config.toml
hidden_size = 192
num_key_value_heads = 1
positions = "rope"
rope_fraction = 1.0
attn_scale = 0.177
bias = "none"
tie_word_embeddings = true
init_std_up = 0.0511
optimizer = "adamw"
decay_fraction = 0.559
decay_shape = "linear"
final_lr_fraction = 0.0
train_tokens = 568600000
Each number is 128 + 32 x the weight over its row's rms, rounded and kept within 0 to 255. Layers, rows and columns count from 0. The size above them is the row's rms in percent of the matrix's.

# layer 7 MLP up, 1536x192, rms 0.0946, rows 726-734, columns 0-191
size [105  97 101 109 101  83  94  92  93]
[[108  21 160 138 149 142 113 116  85  70 104  81 138 129  36 181 150 125  92 191  82 163  93 119 117  79 141 131 159 122 105 130 128 150 124  77 113 121 176 189 133 177 125 125 126 108 151 170 105 116 161 121  90  37  99 150 149  77 111 112 128 129 113  74  96 110 124 115 152 184  86 157 138 100 140 161 152 125 144  81 125 150 150 146 130 117  78 139 120 110  94 127 109 130 150 175 131 106 195 149 152 102 177 163 116  86  85 145 141 122 192  92 135 131 102 150  77 164 169 122 168 121  98 137 190 175  81  99 142 107 112  91 119 138 132 111 137 108 134 166 154 189 145 141 121 150  86 101 167 164  48 151 114 169 161 139 135 113 170 119 177 125 128 131  98 177 153 147 148 116 124 131 135 156 118 112 114 149  99 146 100 118 190 137  95  83 105 196  88 132 147  86]
 [ 96 141 125 160 185 190 113 132  86  83 165  68 132 132 158 183 118 102 153 153 122 162 104 108 133 124 123 176  88 122 133 103 150  84 125  98 104 188 169 201 213 182 111 185 130 174 124 143 119 162 102  80 112 125 113 119 135 126  61 120 110 107  91 122 110 100 108 160 131 118 127  66 125 129 119 167 158 137 160 113 158 146 131 118 103  99 115 141 146 100 126 113 168  85 138 134 134  75  92 138 156 122 112 110 117  68 136  96 137 147 137 148 166 133 124 121 144 133 179 139 120 180 119  99 134 118 117  87  64 202 114  97 109 163 199 159 122 185 100  84 128  98 109 115 142 144 173 134 111 106 147 144 100 143 101  94 130 164  62  97 175  72 133 124 103 169 103 138 171 116 114 109 156 201 137 149  61 199 145 147  68 183 137 170 159 119 106 153 108  67 144 167]
 [140 157 122 158 127 151 153 169  78  97 144  38 162 149  82 127 156 132 139  87 155 118 116  96 129 133 123 131 118 114 113 121 116 173 160  41 144 172 102 125 137 149 101 127  22 168  79 138 111 122 141 157 137 129 149 132 119  80 122 165 135 121 169 146  95 113  90 145 191 101  85  66 100 105  88 173 134 149 140 104  96 138 131  91 134  98 125 129 135 122 123 139 163 127 174 121 135 139 122 119 186 150 120 136 122  91 151 161 124 131 125  76 145 158 187 160 105 125 118 130 109 210 107 135 110  68 158 133  65 110 151 123 162 166 101 108 150 175 159 157  63 106  72 163 106 128 105 138 120 182 153 112 169  76 104 167 131 180 178 163 167 150 152 143  96  97  48 165 112  71 100 149 134 177 139 208 115  90 131 110  90 146 123 121 137 120 130 200 111 145 113 173]
 [139 124 144 143 145 167 166 156 126 118 132  92  51 153 131 150 117 123 121 126 146 178  80  88 102  96 122 113 138 147 125 124 144 127 110  86 151  94 184 135 162  91  90 184 157 144  90 173  54 166 137 135 128 120 124 148 126 143 114 139 138 134  86 138 173 145 204 123 117 154 101 132 153  71 124 155 125 143 119  87 159  66 102 100 164 100 109 144 114 137 149 104  82 116 163  90  87 184 236 142 114 107  93 145 147  85 135 114 120 183 159 128 100 167 174 128 114 148 120 106  86 215 116 102 204 183 115 131 146  96 121  86 153 170 130 156 102 186 132  99  54 131 138  83 143 178  84 108 126 113 106  86 110 118 119 129 126 108 104 142 182 157 138 163 179 134 152 133 164 131 135 141 128 200 143 155  40 149 121 103  72 150 110 132 119 144 112 109 141  57 141 108]
 [152 137 140 159 153 103 174 129 137 169 124 117 124  83 158 127  60 112 171 133 109 150 113 133 116  91  87 172 125  41 107 128  99 132 137 110 147 104  66 190 129 134 116 159 118  96  73  89  77 150 106 167 112 143 113 239  70 153 104 133 171 133 167  84 103  57 119 124 113 147 142 151 139 120 118 112 160 146 129 106 154 179 166 115 175  54  62 111 108  73 126 138 141  85 155 141 119 108 181  86  96 156  70 123  98  98 123 194 167  94 153 148 155  86 150 149 129 181 149 102  80 138 104 125 141 146 112 108 124 191 151 106 139  99 191 146 162 158 124 181 166 142 159 112 113 148 121 146  72 102 145  87 159 150  73 144 181 159 116 155 142  80 150 161 130 130  86 144 170 106 148 131 102 144 160 143 101 154 108  83 141 121 132 124 192 139 135 161  96 151 115 118]
 [156 153  88  94 147 130 196 131 132  68 162 131 150 187 122 198 120 141 134 158 151 116 124  97  97 179  99 127  87  94 117 126  41  38 130  93 137 135  88 124 162 136 161  99  86 138 142 131 129 164  98  86 166 141 159 135 167 114 147 105 109 100 176 137 136 165 124 157  60 128 127  77  77 126 148 137 119 103  74  73 144 126 123 107 153  79 152 138 109 140 100 110 167 114 105 175 113 160 146 115  99  82 173 105  96  91 142 126 104 108 163  83 183 139 106 130  97 138 153 166  97 130 147 163 162 133  82  99 104 173 157  96 178 129  94 173 150 166  61 183 105  98 145  66 116 139 150 100 185 142 114 155 161 135 170 140 115 148  55 167 197 111 130  87 115 152  92 158 101  79 165 176 131  84 127 129 162 165 157 112 129 142 124 135  84 116  90 107  93 155 127 135]
 [140 112 176 164 162  85 171 146  83  78 110 147 140 177 156 148  44  83 110 128 113 132 118  91  86 134 109 171 104 138 111 115 131 131 131 145 103  79 137 128 106 133 175 115 105 203 135 134 117 138 169 148 168 124 128 101 122  89 149 104 154 127 136 167 118 101 107 112 120  98  60 142 106  96 145 119 194 155  76 135 156 142 117  91 151 104 152 126 172 118 150 122 144 109 124 149 103 110 168  88 115 144 113 138  41 104 121 181 157 162 121 169 128 183  81 128 108 168 137 157 115 176 125 115 101 102  74  85  84 143 134 122 173 131 114 129  87 141 105 134  98 155 155 159 163 129  78 172 113 117  85 169 171 119  90 160 136 193 177 122 160 145 181 179 163  55 121 180  84 159 137 153 168  71 138 153 147 122 200  99  85 115 106  74 123  60 151 149  63 121 158 112]
 [ 98 157  79 104 164 150 180 127  83 151 174  93 119 189 108 167 139 164 140 162  99 142 163 138 158 117 209 161  96 156 124 177 121 116 131  91  98 128 151 115 134 162 155 168  88 101 176 125 139 143 172  81  78 103  86 174 179 148 158 139 121 130  68 136 129 158  59 133 138 168 120 139  90 137 181 115 169 114 135  90 117 140  59 141  88 108 137  96 152 125 161 148 119  74 167 101 121 158  89 171 123 136 136 128 190  95  90 128 119 114 129 161 114 131 138 163 115 144 175 138 117 123 121 146 116 122  53  65 113  75 141  99 197 170 148 123 168 122 128 155 122 127 105  88 113  87 111 112  98 144 142 110 114 129 150 120  84 124 136  93 123 171  86 122 143 113 200 164  85  98 117  91  71 164 142 164  86 166 156  44 145  69 119  85 135 121 118 137 112  56  81 124]
 [156 101 130 102 134 150 111 225  87 171 115  89  99 127 135 147 157  98 159 149 135 133 201 126 100  99  77  81 185 120  88 153 112 119 137 131 184  80 138 194 114 117 114  92 144 123 129 174 168 142 132 165  85 143 134 207  67 116 127 124 123 161 130 115  54 114 137 156 127  98 118 114  96 128 145 150 112 151 168 104 158 124 131 123 147  57 172 141 111 144 143 124 170 128  92 191 121 130 123 122  78 114 165 113  84 113 129 127 107 103 184 164 119 105 146 146 122 156 129  93 100 114  83 101 112 128 126 109  89 120 140 116 147 106 128 141 178 143 121 143 154 132 162 156 186 165 139 195  83 148 106 100 145 157  58 100  90 107 118  89 127 146  92 163 117  99  78 144  87  86  81 166 120 198 136 144 104 135 125 123 122  70 113 119 114  34 160 124 167 205 193 132]]
# layer 7 MLP down (transposed), 1536x192, rms 0.0898, rows 726-733, columns 0-191
size [104  91  96 112  96  83  96  95]
[[160 166 163 124  84 201  84 164 188 140 120 114 101 118 130  69 147 142 120 120 140  89 129 112 105 109 126  84 158  44 137 201 115 178 135 120 162 104  82 107 122 152 113 142  38 105 113  15 103 141 160  75 107  82 124  97  92 145  92  93 114 152 102 158 104 126 175 121 115 102 128 187 126 112 166  64 116 191 164 159 118 142  84 126 132 104 107 131 149 125 144 128 169 172 151 193 140  83 109  36 111 147 114  61 155 125  94 182 139 141  97  99 128 124 124 100 156 118 175 167 131 151 179 174 149  72 149 150 130 139 132 170  75  79 116 121 181 130 150 166 140 140 118 171 110 146 156 111 105 119  99 163 124 151 122 169 153 141 107 148 104 149 143 130 156 113 133 141 160 164 172 126 129  63  97 122 144 105 125 136 125 129 148 148 129  83 133 145 150 152 132 157]
 [ 77 102 147 117 146 127  86 136 104 162  65 131 119 135 112  97 110 142 161 147 163  90 133 181 177 194 103 159 130 130 108  97 156 111 119 145 183  82  76 105 122 123  93 186  92 158 178 157  71 106 146 136 153 142 129  87 112  87 228 126 118 178 135 103 113 112 196 108 128 129 139 109 169 103  56 174 168  53  83 167 124 120 181  96 104 121 103  64 146 177  99 114 100 106 173 118 147 133 202 116 105  87  94 165  82 149 140 142 159  86 159  88 126 136 129 103 175 142 159 127 154 159 163 130  91 199  97  87 135 112 129 122 117 130 119 170 126 161 120 147 136 116  78 176 121  93 118 145 104 102  80 183 152 107 141  83 117 138 116  98 108 111 135 141  85 103  99 168 106 194 140  96 194 110 130 121 132 154  91 106 134 133 126 151 156 122 120 154  85 120 132 172]
 [123 127  73 126 175 105 196 161 106  93 118 118 133  83 127 152 146  84 126 141 131 152 125 119 168 105 107 113 133 187 101 154 119 155  56 157 114  46 129 161  71 122 135 110 117  70 125  54 102 136 127 124 133 102 120 114 126 111 126  94  72 126 115  81 198  42 127 102 176 135 148 199  74 155 194 133 139 136 130 125  54  90 122 136 181 184 152 117 123 147 112 102  96 156  93 107 127 189 109 158 117  88 145 120 130 158 149 142  98 138  70 200  85 149 159 164 173 114 155 121 161 113 137 176 150 128 125 111  92 133 142 131 179 116  79 170 110 116 125 166 121  90 152 145 193  99 174 114 159 124  88 151 142 135 130 123 150 155 170 116 139 108  98 148 115  94 140 182 164 175 121 162 130 133 111  99 132 160 113 129  72  91 174  92 143 111  93 108 182 114 105 171]
 [150 118  43 177  83 168 118 103 145 136 177 128 152 134 165 115  33 171  94 105 101 101 144 142 144 152 136 143 142 113 154 111  87 153 152 143 100 120  80 132 124 111 112 152 108 130 132 109 106  93 123 108  87 130 160 155 194 131 124 158  65 184  71 139 190 126 122  75 128 143 152 171  75 113 163 110 168 141 159 136 149 140  97 128 114 133  64 107 117 158 123  95  91 103 152 133  88 131 189  87 102 155 131 143 101 146  91 160 150  83 128 130 100 155 146 134  95 102  84 109 149  83 177 201  96 100 129 180 117 148  91 105 102 138 121  55 106 130 154 127  93  41 192 153 159 117 176  84 121 170 148 128 142 160 124 160 164 163 119 102  78 130 156 167 131  91 161  91 141 126 152 165 150 114 105 169 156 129 133 129  90  90 175  96 112 111 202 150  96 174 150 145]
 [120 145 171  95 146  83 168 119  98 127  92 144 134  96 118 121 141 176 162 156 158 144 123 136 152 111 166 111  25 129 112 138 131 106 150 103 161 130 109  62  92  67 132 162 144 147  89 130 144 114 213 188 195 122  76 142 143  35 181 161 142 140 105 154  93 140 140 133 155 147  95  84  89 135 145 164  56  93 164 197  93 108 118 151 122 116 119  99  83 146  98 109  78 103 142 122 139 156 111 146 176 119 154 173 119  87 127 162 141 152 138 149 139  70 118 169 136 149 116 150 141 147  84 155  75 161 126 155 153 119 144 138 167  97 162  99 100  79 179 125 139 103 140 126 151 168  81 139 118 105 186 154 170 136 118 140 126 114 187 106 170 147 119 104 116 122  96  86 129 212  58 103 153 139  89 146 136 129 122 143 133 138 100  60  88 149 103  87 101 104 105 154]
 [112  96 112 119 137 112 111  60 129 145  76 158 165 113 122 125 124 142 115 118 159 106  97 124 112 147 126 122 125 187  80 139 194 145 149 146 133 142 148 129 136 132  97 116 166 133 113  77 142  74 115 135 110 223 136 170 185 121 157 102 145 163 116 101 102  83 120 111 129 164 144 108 156 152 189 179 100  83 150  60  76 136 156 117 105 133  92  64  98 123 106 156  66 131 147 121 133 184 134 125 157  94  96 179 133 111 190 136 173 113 133 120 104 118 106 161 128  89 108 177 112  64  75 110 164 170 140 113 137 159 143 155 100 153 176 131 144  69 182 135  49 123 172 164 137 159 181 124 151 137 121 102 140 108 129 121 152 111 126  78 148 130  93  80 160  45 176 121  88 124 245  95 118 147 139 156 140  82  98 112 115  76  96 120 151 143 130 135 140 151 122 113]
 [ 86 202 107  94 158 168 148 119 163 120 184 128 135 109 143  86 163 148  74 117 123 156 107 103 136 144 131  56  85  51  87 158 107 116 178 123 115 134 157 144  59 123 104 114 167 100 127  91 117  94 149 126 119 164 107 183 117 207 107 112 130  94 103 147 105 143  91  58 102 117 115 129 138 108 108 200 108  92 143  95 134 131 114 163 129  91 126 128  88 134 121 168 167 140 112 177  73 146 139 139  72 141 121 112 151  83 171 132 107 167 105 134 142 116  88  91 154 112 114 140  88 164  81 129 149  83 166 121 117 171  94 108 131 141 149 164 210 122 144 169 121 137 155 154 178 160 143 112 102 133 117 104 117 172 126 151 188 117  68 156  83  93 107 194 137  77 160 160 129 112 145 145 101  86  64 153 152 151 116 175 111 156  84 153 150 158 114 158 123 143 218 114]
 [108 153 144 112 112 114 107 168 141  94 152 144 115 127 144 101 108 118 142 118 140 197  71 136  97 170 154 156 103 130 159 105 155 158  76 114 137 111 210 121  84 112  93 118 125 124 117 141 157 167  91  93 140 106  69 121 150 140 112 144 141  91 107 147 165 179 130 134  98  84 147 133 171 153 185 147  79  95 158 167 154 161 134 130  80  94 114 164 144 136  98 215 173 137  82 148 128  54 103 155 132 105 125 160  91  85 105 110 124 147 122  85 194 154 113 153 125 105 128 124 193 141  86 137 166  74 173 125  91 141 107 154  58  94 165 182 138 179 115  94 146 169  46 150  75 106  83 178 124 141  69 156  95 149 108 176 141 123 158 155  89 134 160  79 125 120 108 129 124 135 128 125 104  64 172 122 187  76 185 127 148 120 126 157 129 111 156  87 116 101 117 166]]